config.yaml
activation: "reglu"
norm: "layernorm"
norm_eps: 1e-05
optimizer: "muon_variant"
lr_head: 0.00847
decay_fraction: 0.731
seq_len: 768
dataset: "wikipedia_en"
Each number is 200 + 40 x the weight over the matrix's rms, rounded and kept within 0 to 999. Layers, rows and columns count from 0.

# gate: layer 4 MLP gate, 960x192, rms 0.126, rows 244-255, columns 0-191
# up: layer 4 MLP up, 960x192, rms 0.13, rows 244-255, columns 0-191
# down: layer 4 MLP down (transposed), 960x192, rms 0.0515, rows 244-255, columns 0-191
gate244,157,180,159,205,148,118,142,242,274,192,236,254,227,232,193,206,201,133,193,283,219,159,131,205,238,191,231,223,223,224,237,240,237,202,138,233,134,196,168,184,245,194,189,191,232,198,186,216,221,251,210,233,165,129,100,213,288,220,224,213,250,142,197,237,140,170,163,216,193,141,128,120,175,190,161,197,266,171,249,264,193,153,280,250,208,143,189,195,148,145,235,252,208,145,205,265,204,199,262,190,180,189,199,248,209,208,235,169,207,171,205,115,152,260,177,204,239,205,127,148,142,211,141,242,174,259,185,203,199,244,187,219,193,161,168,302,244,157,257,258,220,147,177,239,181,200,206,243,219,216,149,225,200,114,108,134,196,165,192,163,174,235,248,104,170,239,161,171,280,191,261,268,219,101,205,201,184,238,244,208,210,205,182,132,245,267,208,165,193,173,150,223
up244,238,230,158,179,207,197,211,196,203,197,194,263,190,254,295,237,174,157,240,177,198,193,199,168,194,200,161,215,226,151,150,220,143,199,239,97,240,180,84,177,261,132,169,190,181,87,168,144,248,202,215,207,256,268,272,217,194,223,165,207,192,210,287,144,236,220,236,187,256,263,264,242,267,182,203,224,179,197,136,208,276,213,153,145,208,235,175,155,246,251,227,156,167,156,151,205,208,118,175,273,147,175,261,186,270,172,154,267,253,152,217,190,244,136,214,237,207,264,244,148,178,190,210,243,225,230,179,95,134,181,222,255,180,181,336,192,176,209,135,186,231,218,173,157,215,227,188,237,197,128,266,143,243,201,257,192,122,202,187,176,167,159,198,183,206,191,132,167,228,195,196,187,221,261,199,296,218,219,199,208,288,225,246,169,173,216,106,233,276,184,202,241
down244,211,85,200,210,202,206,187,235,230,186,247,189,222,145,270,179,273,164,147,209,294,177,198,261,190,179,210,160,198,219,182,257,132,181,191,245,179,141,156,149,191,210,178,152,214,175,174,260,186,322,262,207,190,197,144,272,157,168,264,154,190,190,203,255,196,197,135,247,204,115,221,191,269,247,202,214,219,142,142,167,253,273,242,215,204,255,141,169,278,166,225,299,146,211,191,192,212,235,215,181,255,201,219,211,191,153,225,220,189,209,141,230,206,250,176,197,231,242,162,281,202,178,325,121,226,215,189,156,266,260,170,155,116,236,216,216,238,169,189,234,180,164,172,238,137,182,243,167,156,211,69,171,220,183,154,181,132,294,186,221,197,171,167,275,199,121,172,190,142,277,139,177,190,176,225,176,177,228,241,186,212,153,159,258,271,218,204,192,254,157,228,231
gate245,204,190,208,145,182,207,198,182,249,284,160,202,150,174,203,257,133,222,181,98,305,187,244,234,155,171,184,235,168,270,117,169,219,196,159,199,174,197,216,277,244,193,199,203,210,227,178,185,189,170,179,193,212,214,182,153,203,165,151,219,234,241,184,204,203,194,205,246,206,175,225,160,173,165,231,184,146,211,229,116,239,166,215,120,267,200,156,206,226,219,169,192,256,127,243,196,227,197,186,220,191,259,210,220,193,159,286,243,210,168,179,128,233,183,251,196,226,181,213,232,201,178,175,246,250,172,219,285,192,248,149,233,227,177,188,180,164,180,172,125,180,208,215,127,183,231,317,203,222,180,155,244,226,167,261,204,177,202,244,248,167,156,225,185,191,186,186,191,238,233,254,170,154,191,215,235,200,189,245,241,170,186,233,252,267,181,199,217,176,205,205,217
up245,156,129,160,190,214,224,263,182,308,202,151,205,197,221,219,201,210,249,94,195,193,209,212,141,179,182,257,183,237,221,157,183,176,212,217,207,139,202,229,201,235,290,251,234,191,257,202,184,222,172,178,178,174,185,163,185,157,169,180,165,258,218,191,178,185,300,235,178,159,182,252,161,142,210,183,211,168,251,203,209,201,249,240,245,191,238,221,158,117,243,207,237,253,161,177,174,183,80,261,227,216,211,178,251,140,207,149,192,190,198,154,176,154,206,202,162,181,209,234,187,258,167,229,217,160,248,253,236,172,149,176,218,249,209,179,177,267,250,141,241,238,206,179,224,239,275,194,189,143,220,204,195,229,222,225,252,220,165,187,202,169,226,253,204,257,207,256,230,185,225,144,197,223,180,153,98,162,174,155,186,202,228,178,173,195,182,270,189,196,247,173,194
down245,210,214,193,157,199,184,167,179,148,132,208,202,196,213,170,210,183,198,249,222,210,209,133,222,278,222,172,259,175,207,180,265,175,191,238,200,230,200,183,212,161,225,178,176,174,186,206,164,172,172,192,221,240,294,283,190,207,130,161,243,128,155,144,213,160,195,167,154,236,226,210,263,206,201,214,215,239,185,203,138,159,231,149,137,205,237,167,238,184,211,233,215,204,149,225,256,157,182,157,201,164,238,143,162,141,229,208,250,192,149,240,104,246,275,218,287,271,207,219,165,128,251,214,205,200,286,211,216,206,221,194,154,280,131,245,215,183,173,187,213,187,169,213,224,231,197,176,186,181,158,195,186,276,167,136,141,138,257,226,189,273,220,153,126,230,217,249,244,149,210,194,246,176,246,211,236,209,142,200,194,153,197,257,200,222,194,167,188,216,87,240,213
gate246,164,212,178,208,140,168,201,165,160,269,191,100,191,233,189,206,163,147,243,172,200,139,218,249,135,173,263,187,213,171,190,170,219,197,239,201,220,210,246,158,276,147,231,222,99,249,216,193,139,210,233,153,180,253,157,207,253,166,229,198,145,220,227,197,158,262,191,171,240,240,130,166,218,229,231,244,259,234,178,265,253,176,149,218,214,224,224,171,184,246,271,214,248,218,142,224,233,147,221,228,176,213,192,236,207,139,173,168,214,205,231,149,199,184,159,149,189,159,230,217,229,190,241,235,262,197,194,197,193,247,199,212,201,198,174,180,239,202,189,142,178,224,171,147,221,227,161,252,207,139,185,211,197,175,173,262,202,215,229,271,162,245,205,264,203,187,221,164,202,181,159,170,181,120,241,166,164,259,224,233,227,189,166,180,213,242,229,242,190,211,238,65
up246,134,210,195,265,137,162,169,230,216,257,199,251,199,211,234,221,144,163,166,124,200,167,205,160,160,209,212,198,234,233,205,257,270,137,187,162,162,190,176,184,233,169,198,188,225,198,147,203,184,226,206,132,160,217,160,166,170,252,203,232,224,276,212,120,204,247,217,100,212,221,179,240,207,197,131,196,138,220,238,200,195,168,182,255,204,173,218,214,161,221,140,169,225,127,220,218,163,181,238,235,193,215,286,185,289,205,226,208,191,250,171,222,217,177,238,180,189,252,162,235,196,236,242,260,217,249,133,158,224,191,217,192,102,175,243,251,193,168,234,150,238,161,291,199,276,169,173,247,203,190,225,187,167,210,254,208,164,214,203,195,189,216,180,196,149,202,275,165,191,227,165,222,189,248,166,230,163,201,204,238,229,273,121,150,250,209,182,224,250,202,153,218
down246,174,183,168,162,197,153,193,200,226,243,200,181,204,197,233,178,172,194,259,175,201,195,195,185,214,217,252,190,250,143,182,221,243,213,193,290,148,180,198,175,162,165,102,183,165,250,192,220,215,233,257,196,151,219,218,204,247,205,227,229,135,169,207,212,195,229,171,278,185,154,200,192,200,212,194,207,229,252,175,240,188,183,184,198,188,227,207,252,233,196,160,149,185,230,191,171,171,254,165,194,208,216,159,253,165,194,151,153,269,199,300,165,156,276,154,260,257,212,151,262,155,110,229,151,238,136,207,239,230,326,181,161,230,230,228,200,225,262,251,261,192,211,175,237,195,187,165,234,169,100,179,190,212,199,192,199,187,193,216,206,165,154,220,185,170,224,212,155,214,248,197,274,211,167,198,213,173,178,210,167,164,107,158,221,227,146,242,176,170,219,210,72
gate247,164,207,187,226,207,233,225,147,186,219,266,197,217,144,135,206,219,111,204,228,218,239,172,220,172,290,188,200,180,236,247,210,157,191,207,119,258,239,239,207,222,225,208,222,178,165,249,217,244,178,195,155,250,257,163,207,198,189,229,177,210,215,193,177,193,255,173,230,212,186,193,169,199,253,214,248,172,217,212,230,215,191,110,183,224,198,147,229,155,236,188,177,194,191,171,197,219,194,221,209,170,217,183,183,183,150,128,189,166,188,216,175,147,170,228,197,198,269,202,157,246,167,211,135,151,330,159,186,188,245,129,232,190,176,151,154,226,230,216,168,187,212,229,172,195,210,139,215,195,231,198,176,257,186,237,222,133,191,141,220,230,230,92,197,224,203,173,197,212,182,126,235,167,208,171,224,117,246,157,222,201,259,242,243,289,234,262,290,149,236,260,164
up247,199,238,225,205,209,147,187,273,147,246,157,194,184,227,169,237,255,248,172,167,223,215,165,191,205,201,221,197,194,220,154,153,296,140,261,229,262,202,219,170,216,139,103,194,215,171,136,177,180,197,195,195,268,167,169,208,196,194,175,173,214,210,189,273,247,185,138,174,156,219,231,249,211,129,170,229,172,219,222,183,243,238,243,259,232,183,211,181,223,181,201,120,224,158,229,258,210,177,161,246,259,176,199,215,228,204,221,164,176,241,137,250,185,158,205,175,222,238,186,257,246,205,181,251,171,204,179,163,174,253,235,247,276,176,268,169,287,165,194,202,235,173,210,171,151,186,290,194,198,228,185,177,171,210,188,120,151,229,210,222,181,225,200,211,168,180,174,161,169,213,206,231,199,201,198,241,225,166,221,218,211,199,199,208,173,220,219,163,174,127,205,238
down247,186,162,210,219,182,202,211,180,108,160,174,122,215,182,202,182,215,187,151,280,247,188,184,221,258,140,210,174,258,273,213,241,168,151,220,214,168,176,207,179,165,241,285,195,215,141,235,209,209,169,174,146,144,143,184,216,227,224,232,198,196,214,199,206,224,203,226,244,105,99,228,210,218,179,218,226,240,180,223,218,144,269,187,269,152,132,273,183,233,85,215,269,154,167,176,149,266,177,208,242,180,200,213,213,177,227,150,216,185,207,174,153,237,207,228,241,249,226,214,202,188,210,182,197,233,185,204,219,185,158,182,222,191,196,175,171,165,142,150,209,181,210,240,232,184,214,158,242,192,203,188,167,247,219,222,218,141,197,199,184,238,179,184,204,212,222,239,209,236,257,193,121,234,131,227,171,186,222,179,249,228,293,192,130,214,208,195,219,158,205,274,222
gate248,174,199,224,231,127,242,240,218,197,179,145,157,188,180,225,261,207,206,104,240,160,203,238,181,244,192,191,246,216,178,207,278,192,168,223,250,235,244,235,163,195,218,139,259,250,190,251,199,270,151,233,163,225,227,165,129,262,188,194,151,173,280,261,189,140,145,149,193,163,168,199,179,155,190,202,294,132,167,127,170,234,281,203,202,130,212,204,125,199,152,138,209,231,206,220,222,279,179,179,259,206,187,186,246,192,194,197,197,178,205,224,221,199,180,141,200,202,220,197,263,267,242,236,170,184,260,217,157,242,258,225,209,150,254,162,159,202,181,232,180,119,226,148,177,191,168,198,227,227,220,162,177,284,195,239,166,175,228,182,218,231,229,154,126,267,139,175,195,242,197,150,185,223,133,219,209,194,205,226,193,207,217,221,132,259,238,249,228,175,220,186,137
up248,165,217,218,245,209,183,212,196,171,176,205,231,293,195,210,220,179,269,185,177,257,206,191,292,188,250,245,234,230,179,154,129,260,190,243,162,154,233,176,143,162,235,176,129,91,244,207,215,203,148,208,181,129,78,189,216,162,188,217,258,187,208,152,175,237,250,241,212,129,203,144,192,223,191,195,222,226,174,220,209,181,153,216,290,159,271,278,211,210,273,236,242,247,262,192,215,132,183,238,217,234,207,183,209,167,177,254,132,273,155,164,219,187,205,176,154,164,191,185,152,229,160,210,171,185,149,221,204,172,198,117,202,244,191,196,262,225,235,215,186,244,174,209,178,185,147,196,260,161,145,198,197,158,159,220,262,172,139,255,254,219,224,230,233,250,207,202,206,206,222,224,248,215,158,221,173,197,177,266,120,207,248,220,161,130,241,218,143,156,197,213,191
down248,243,175,214,194,199,211,146,205,211,214,188,180,162,139,166,142,243,141,132,300,222,247,206,224,212,182,251,175,277,219,241,210,176,149,231,169,238,161,177,226,319,198,254,162,252,189,185,174,165,243,157,154,240,235,153,122,227,245,155,235,211,209,164,207,239,171,273,179,212,248,162,177,231,190,208,231,197,205,249,143,209,197,250,255,164,224,204,224,194,148,213,241,203,90,177,241,163,167,231,154,175,169,184,151,151,228,241,283,227,123,217,175,174,222,232,199,201,147,223,235,131,263,265,206,241,226,242,183,226,206,202,199,200,220,181,254,152,222,221,203,143,184,151,171,185,176,151,144,160,194,238,108,247,177,219,93,184,201,203,240,195,226,121,185,262,222,155,234,199,241,203,192,197,192,221,178,219,200,191,180,295,286,175,164,189,189,123,220,191,204,247,174
gate249,233,232,164,268,257,192,255,171,218,218,238,209,223,164,197,218,197,201,200,234,124,165,232,207,206,228,176,190,283,232,208,198,230,212,117,141,197,156,121,193,167,323,241,185,191,195,237,180,273,204,150,253,180,95,201,141,198,155,181,242,225,224,176,237,187,169,136,162,105,206,148,120,240,150,162,205,247,186,263,155,273,168,254,226,150,171,163,199,228,113,256,199,298,268,163,207,171,155,96,191,208,268,184,163,169,123,244,187,244,272,205,210,253,191,194,214,209,222,193,225,252,168,262,264,242,130,197,164,207,254,210,238,233,222,228,204,202,190,259,173,126,163,237,148,223,137,215,112,226,240,238,206,170,255,165,145,176,250,304,267,140,132,217,215,209,170,216,228,190,207,276,169,234,223,218,135,132,250,154,154,209,191,208,209,244,188,157,196,168,189,222,182
up249,229,201,223,157,276,226,217,140,183,168,179,213,193,174,236,255,140,198,189,255,203,228,275,132,183,124,184,223,181,123,173,230,208,231,173,168,186,204,249,196,200,215,223,181,247,142,167,212,152,174,240,142,120,247,175,210,136,152,120,230,314,168,173,169,205,281,236,177,195,277,191,231,234,281,210,185,223,161,196,184,223,244,149,197,139,231,203,199,186,160,149,211,173,202,245,193,198,220,186,218,138,241,206,102,207,208,218,241,160,224,151,229,194,105,131,174,237,198,183,204,196,250,154,209,198,228,167,227,248,174,148,210,165,277,222,189,156,180,206,234,276,237,198,234,306,240,232,213,229,163,221,187,240,168,168,240,199,166,241,112,182,207,191,171,194,161,195,123,196,237,198,216,181,216,129,159,242,214,150,229,168,154,251,151,250,133,273,162,216,203,259,186
down249,166,236,234,174,183,200,179,218,215,212,146,149,272,194,201,167,148,188,276,209,250,201,165,155,202,165,210,111,165,184,205,233,167,181,215,268,171,127,226,189,167,172,173,187,243,144,259,162,202,191,213,207,149,195,181,253,157,198,218,232,222,163,149,227,293,188,217,252,277,293,205,201,273,173,271,198,183,208,222,217,201,177,221,221,206,191,182,242,205,186,232,176,190,94,116,246,189,192,324,121,142,192,196,195,266,213,212,188,202,234,200,169,130,224,220,141,266,281,184,262,225,163,221,126,232,181,227,221,156,224,141,267,167,230,253,230,167,177,240,223,224,173,123,211,108,253,207,267,189,212,142,142,258,155,192,216,227,185,150,231,256,124,125,255,162,153,220,155,217,240,215,235,156,172,226,152,275,196,230,256,184,255,237,159,182,165,233,198,204,204,239,170
gate250,211,158,223,221,200,212,212,245,158,190,215,172,224,167,251,156,150,145,176,246,197,202,213,179,156,201,230,242,159,180,174,255,214,224,187,203,130,212,205,205,186,191,164,231,147,178,255,180,228,248,238,201,215,140,216,195,203,248,247,218,216,179,200,217,224,226,218,163,145,259,176,253,175,187,238,219,184,220,173,237,195,194,172,226,197,244,247,183,193,235,196,257,251,145,214,137,178,251,254,169,247,79,168,197,254,234,178,107,228,216,310,168,196,196,165,209,191,241,166,316,175,210,145,142,175,192,207,168,269,207,322,192,180,172,191,186,170,208,217,194,144,188,248,241,208,215,215,231,244,204,260,229,203,221,152,177,184,171,180,223,209,165,214,214,166,241,124,162,182,205,157,235,229,203,225,199,173,138,214,190,238,244,183,219,93,204,233,228,239,193,182,220
up250,241,264,235,206,225,256,159,164,226,252,217,193,223,187,171,241,191,240,235,189,193,276,117,184,140,187,174,236,234,199,193,204,232,184,220,240,203,128,227,200,213,165,220,234,235,129,169,274,230,242,225,187,261,249,233,156,231,181,253,171,175,156,181,135,233,208,229,203,219,177,138,215,219,221,168,172,190,205,164,208,208,277,195,209,188,160,199,205,200,204,188,261,166,154,182,172,175,190,185,106,211,260,322,151,202,152,291,154,212,207,149,211,233,167,225,238,170,212,182,218,178,149,261,194,225,181,215,186,227,176,135,191,175,219,131,234,201,199,159,235,142,151,220,176,166,153,212,185,197,183,189,237,209,243,235,147,174,228,203,170,187,188,197,194,249,248,223,200,285,174,194,210,191,191,176,290,156,202,180,152,235,136,215,145,238,193,267,219,197,149,190,162
down250,159,128,278,165,88,225,178,198,148,208,146,155,235,285,184,128,213,158,292,142,210,182,251,238,204,201,195,220,189,175,163,214,200,248,168,237,152,237,230,207,183,139,159,124,171,156,152,207,163,130,235,167,114,185,216,254,287,130,213,217,184,210,191,215,223,214,191,244,226,217,216,150,170,206,171,239,182,197,215,171,221,195,168,175,234,211,224,168,187,219,157,209,199,186,212,167,214,228,218,146,157,230,240,191,204,192,220,121,170,261,229,301,208,274,226,170,129,212,251,290,242,225,186,185,156,242,159,238,138,206,245,226,178,98,235,214,264,181,172,200,226,199,203,194,290,172,207,155,140,225,212,214,218,207,234,168,175,201,248,189,239,215,153,148,236,170,207,228,184,162,187,172,213,207,176,250,239,171,230,238,181,236,174,221,183,259,200,230,140,236,204,175
gate251,212,230,158,237,220,163,216,193,196,271,212,142,260,199,251,251,170,147,168,197,171,251,168,250,134,267,240,150,273,205,210,176,232,228,246,211,230,309,193,181,218,176,217,212,191,236,213,248,267,167,194,249,207,238,210,258,230,158,199,138,183,179,266,218,209,172,172,196,238,169,170,113,211,133,127,194,184,158,79,184,274,158,226,217,196,175,225,216,173,202,288,242,275,204,209,153,214,277,201,155,231,190,281,158,165,239,156,178,195,143,218,190,128,241,213,272,148,215,192,223,207,242,167,219,291,171,202,248,231,219,225,235,191,184,173,157,138,199,193,183,164,200,167,252,192,242,220,244,253,231,203,140,259,200,228,172,183,169,122,166,176,180,211,134,221,177,267,106,249,174,171,203,114,220,221,147,237,183,236,176,165,189,193,227,211,208,181,130,295,175,165,196
up251,257,203,213,218,197,170,209,202,169,274,200,159,132,146,200,270,186,285,214,164,220,184,238,194,171,223,206,169,217,99,191,145,178,258,171,189,318,191,226,245,245,231,239,184,256,191,239,172,168,161,290,164,150,100,215,222,217,166,219,218,223,269,173,171,177,186,163,193,236,180,225,189,146,224,178,218,195,280,181,202,156,234,158,263,184,267,179,177,186,189,222,190,225,186,187,262,276,241,152,259,186,210,158,145,182,276,213,156,223,212,217,215,215,155,171,233,249,99,210,194,206,170,191,155,199,222,179,149,130,213,170,240,170,150,194,116,225,260,176,287,162,184,211,188,204,187,155,158,171,183,204,170,246,215,209,167,198,195,219,252,169,157,196,251,226,220,188,215,179,247,177,251,93,168,206,147,242,155,180,205,270,221,227,184,210,185,194,164,171,278,223,235
down251,262,188,226,193,196,130,290,160,230,235,151,178,133,201,203,155,192,126,186,216,196,266,173,160,122,202,233,224,198,192,169,228,206,206,216,222,231,303,155,182,173,192,194,181,243,228,219,185,245,146,142,200,232,272,238,231,186,182,157,165,115,178,279,255,167,203,150,241,239,109,91,195,267,196,179,170,251,154,212,217,175,171,227,235,185,227,126,220,164,204,207,253,221,193,258,229,235,224,191,266,202,153,232,195,189,214,206,167,160,168,206,191,165,246,165,259,184,233,194,212,193,263,211,264,204,186,176,253,188,199,210,199,173,250,184,241,204,144,195,272,164,99,204,283,214,219,217,175,179,192,172,215,147,196,160,208,210,224,99,169,207,192,168,198,247,243,238,153,272,229,254,220,175,183,203,251,176,172,219,215,120,172,282,193,214,189,239,200,203,155,216,177
gate252,245,195,234,153,160,214,154,164,243,240,205,176,216,218,198,156,174,177,229,214,204,168,282,187,145,221,240,209,196,163,205,229,179,206,204,171,192,231,212,249,141,242,192,221,176,210,216,250,248,265,259,169,214,188,216,163,230,223,227,201,137,123,221,138,209,159,129,172,226,173,253,172,161,175,181,244,182,270,125,223,66,225,172,182,233,116,265,268,169,272,233,282,164,188,130,195,111,181,237,259,164,150,204,205,200,192,264,247,206,182,166,241,196,289,145,230,210,191,220,323,265,164,278,157,267,201,241,208,181,199,122,210,137,226,187,179,254,195,165,182,228,175,227,185,184,243,179,154,175,152,279,211,200,189,165,181,213,176,158,170,195,229,223,251,270,172,202,184,236,241,117,210,184,85,169,181,250,164,177,246,263,221,208,209,181,138,138,183,219,274,216,126
up252,171,237,205,234,194,210,198,224,156,190,191,173,212,186,195,127,121,259,190,140,206,159,228,214,276,221,212,182,108,196,218,183,168,192,213,185,192,242,251,179,184,302,197,195,200,199,243,130,202,254,209,232,225,203,183,194,175,142,270,165,213,210,242,209,173,106,285,178,210,221,190,119,221,233,224,213,245,127,215,254,372,202,172,289,164,213,189,280,167,195,189,129,228,144,223,214,156,151,262,194,192,234,188,144,198,241,248,189,134,166,148,207,214,239,228,212,239,260,218,205,214,169,213,189,197,241,255,175,146,227,162,231,190,225,185,165,227,170,151,209,232,220,71,251,211,257,191,191,154,201,190,282,137,247,129,258,238,185,227,190,199,137,162,181,221,180,193,212,178,192,174,251,139,261,244,275,171,201,187,264,166,227,214,231,177,214,196,215,75,214,150,96
down252,180,170,170,160,216,149,256,131,147,230,139,204,144,227,210,262,151,178,200,235,235,210,182,195,202,184,273,212,191,253,151,243,204,195,181,224,238,202,270,266,223,222,191,79,230,174,211,146,186,254,187,211,176,170,250,195,182,200,123,264,238,205,220,158,172,129,171,189,252,159,173,123,235,174,214,172,224,221,208,179,168,256,231,226,160,245,210,205,217,187,264,222,266,155,189,173,176,266,243,139,237,196,241,176,203,132,219,192,173,242,209,192,174,246,253,240,184,191,174,220,189,167,271,152,271,221,213,221,187,170,196,211,155,226,257,173,230,204,247,216,193,233,230,231,226,205,149,161,175,167,188,156,241,224,199,122,235,229,134,203,246,226,194,169,201,163,215,164,209,240,178,261,175,241,140,237,257,202,212,184,264,186,271,138,99,172,156,198,178,123,214,279
gate253,206,193,230,258,181,132,186,201,165,206,206,149,244,265,235,204,223,179,236,191,220,173,262,210,154,162,209,258,198,124,169,190,145,281,230,254,112,112,160,211,175,251,189,147,177,202,196,288,191,210,155,177,192,230,171,126,161,254,185,173,141,235,214,126,186,154,133,186,211,253,262,226,216,240,177,188,226,219,172,194,200,199,141,209,222,265,227,286,200,157,274,210,123,194,193,174,161,223,123,176,209,184,223,200,156,211,203,232,242,194,226,196,286,230,157,157,171,139,195,197,221,190,267,198,278,192,217,261,188,210,241,170,185,242,178,260,305,228,293,171,176,155,187,186,199,284,212,191,217,129,257,217,152,215,202,198,156,184,284,216,217,180,192,232,221,212,159,243,266,157,180,239,159,181,158,238,207,172,214,231,230,70,228,185,165,195,174,248,182,203,166,215
up253,210,205,232,194,228,151,194,222,243,108,154,200,205,192,215,224,206,191,140,233,158,211,170,233,216,205,209,181,207,213,156,176,180,193,139,180,242,168,241,196,187,191,184,238,194,278,277,263,220,113,185,207,127,135,205,218,163,108,188,199,208,202,128,200,192,186,175,178,216,244,182,231,226,228,174,168,175,127,222,222,173,188,222,140,176,152,250,131,232,219,212,209,293,183,186,175,178,171,270,218,166,218,145,232,226,213,200,204,210,212,189,255,154,183,283,207,142,196,276,217,168,282,160,164,205,202,176,226,216,180,270,245,205,172,187,169,206,231,181,140,167,159,274,170,260,230,214,240,188,183,220,176,237,124,220,265,183,193,170,207,210,128,224,242,273,165,270,223,179,287,233,165,244,203,237,188,183,185,249,173,131,158,169,182,232,189,230,235,194,168,230,295
down253,185,248,176,217,191,269,253,212,249,172,166,250,197,168,240,157,212,139,111,249,194,207,231,156,148,173,246,175,130,179,164,190,193,144,196,175,167,247,171,167,172,159,177,204,182,163,128,189,234,181,237,244,213,251,193,217,184,231,204,217,143,164,265,199,163,246,171,158,151,228,198,225,220,184,212,242,213,208,201,148,147,208,191,174,178,193,244,212,176,280,192,243,95,172,269,188,192,193,125,244,179,175,216,214,215,241,160,239,227,194,260,211,257,189,201,101,227,213,189,149,181,193,226,177,211,203,183,192,213,177,209,168,215,213,185,224,218,196,216,202,204,228,197,218,185,218,190,230,149,175,220,238,225,202,237,161,210,218,209,197,124,251,239,193,184,160,149,166,341,292,208,281,223,289,274,182,262,210,284,164,190,182,152,208,207,194,179,155,212,253,146,175
gate254,149,222,247,217,198,237,247,195,153,198,214,142,231,179,219,173,260,137,266,211,229,217,249,201,237,182,248,219,279,129,212,182,162,189,194,152,215,191,296,167,174,190,224,111,173,272,194,243,213,240,283,206,131,160,207,276,187,121,131,221,258,237,193,246,234,145,185,190,214,238,257,195,142,234,144,230,156,144,179,157,135,241,263,238,222,150,224,190,205,215,162,182,158,183,240,149,197,218,250,211,116,186,209,182,194,188,203,133,210,221,239,190,187,222,246,182,231,214,243,243,142,181,269,212,241,210,230,253,206,173,204,108,182,211,170,168,230,265,185,141,183,163,131,159,181,280,143,271,181,196,216,225,215,159,129,140,256,198,165,210,287,246,189,221,218,168,197,210,163,218,213,143,160,158,199,171,225,218,210,180,115,225,210,244,237,155,143,203,214,217,263,155
up254,146,204,183,101,176,243,196,154,143,159,229,192,156,221,193,134,201,220,207,204,191,231,185,187,241,253,294,154,196,223,232,156,187,184,169,214,251,241,179,202,174,210,184,193,189,178,264,171,210,153,153,214,157,189,164,234,175,177,236,183,228,223,88,246,185,216,251,213,221,217,170,184,178,155,197,166,216,171,282,145,184,233,211,234,157,235,263,262,213,172,210,271,199,225,192,210,196,206,263,163,140,255,210,236,180,213,123,166,196,278,278,143,192,205,245,215,195,131,234,246,194,199,219,220,256,165,161,242,220,246,224,235,248,103,209,147,253,211,213,221,158,248,138,227,116,188,170,139,186,235,181,270,213,294,192,214,182,173,148,228,229,236,226,226,216,217,240,243,168,169,182,189,195,232,201,156,196,162,186,149,164,281,169,193,226,190,186,116,230,202,166,262
down254,211,248,128,206,189,202,213,211,175,264,236,151,244,232,160,188,219,247,187,177,185,174,198,262,195,136,129,188,193,222,112,150,180,202,153,209,164,209,252,259,274,152,207,252,212,243,258,261,150,189,193,192,172,257,250,108,181,182,287,256,157,206,207,212,155,206,117,248,176,170,266,211,232,166,166,254,188,239,232,213,199,227,233,104,245,243,143,205,230,202,199,166,153,243,124,214,194,240,165,267,249,215,212,207,180,208,214,213,239,153,119,165,182,207,188,205,196,275,164,187,185,231,133,215,255,169,133,202,256,156,247,184,214,218,185,205,242,232,165,154,187,128,281,252,176,139,233,226,141,174,158,159,197,211,227,212,221,181,241,185,233,124,228,222,187,280,208,177,209,214,239,173,215,160,156,241,161,152,199,217,212,154,198,199,212,235,161,164,173,201,182,229
gate255,170,225,74,146,287,143,189,198,182,231,204,190,241,109,125,207,213,220,251,148,158,143,159,221,146,247,227,199,175,168,162,267,209,195,189,132,174,203,216,221,181,176,274,230,243,203,211,210,196,200,271,172,163,277,170,161,231,211,240,254,225,232,191,249,255,176,201,226,155,232,149,191,203,200,193,237,204,262,174,208,211,194,157,187,252,190,192,195,177,228,141,169,233,178,201,135,275,209,142,256,164,226,200,258,184,246,192,178,169,172,238,159,143,186,170,162,203,148,226,230,207,209,205,246,208,161,269,214,154,183,247,156,151,232,170,251,223,178,204,132,231,192,197,165,165,159,277,244,183,161,231,212,176,167,237,219,243,185,214,187,196,261,212,145,133,239,190,188,181,179,165,260,239,243,184,201,125,202,240,263,241,136,164,169,186,211,223,280,158,158,224,168
up255,128,198,183,222,253,187,201,165,209,155,183,201,194,230,149,155,184,212,163,229,237,210,215,226,239,251,172,169,272,250,171,195,154,209,242,284,208,246,222,219,211,190,197,121,118,219,211,156,229,224,250,237,173,207,130,181,211,157,239,216,170,215,156,165,262,219,235,211,279,213,179,172,182,210,225,187,217,243,205,176,267,217,222,148,238,110,237,157,138,173,247,229,194,220,212,277,251,132,252,198,168,212,252,155,217,208,191,139,238,209,202,150,119,218,165,213,201,229,168,244,194,250,82,175,189,207,196,225,221,159,169,76,222,213,194,221,156,280,211,273,280,182,281,192,196,285,217,135,168,276,164,194,201,203,151,189,139,185,194,246,179,173,149,220,136,249,190,183,126,164,208,190,208,204,240,241,206,203,82,176,273,155,195,179,260,158,268,165,205,120,210,227
down255,210,245,233,190,243,272,87,179,166,227,255,206,195,215,181,156,266,116,179,166,128,152,256,178,138,127,221,182,192,180,184,183,241,179,226,178,164,179,208,245,263,257,252,197,192,147,211,253,187,217,238,161,206,267,171,301,134,210,234,249,211,171,181,162,191,175,171,263,158,225,312,233,209,177,154,166,214,139,146,206,175,211,155,177,177,192,122,249,180,205,264,210,289,246,227,117,129,206,172,250,210,187,237,178,238,181,240,203,130,148,265,202,232,179,195,146,189,197,209,220,184,227,201,205,234,174,178,235,250,109,169,183,225,165,234,239,130,182,121,181,276,144,125,236,212,108,227,170,214,194,228,181,207,130,166,197,181,145,191,241,244,241,124,224,323,192,211,204,243,204,273,135,173,244,240,207,261,230,242,167,166,227,168,229,176,190,187,283,188,196,201,179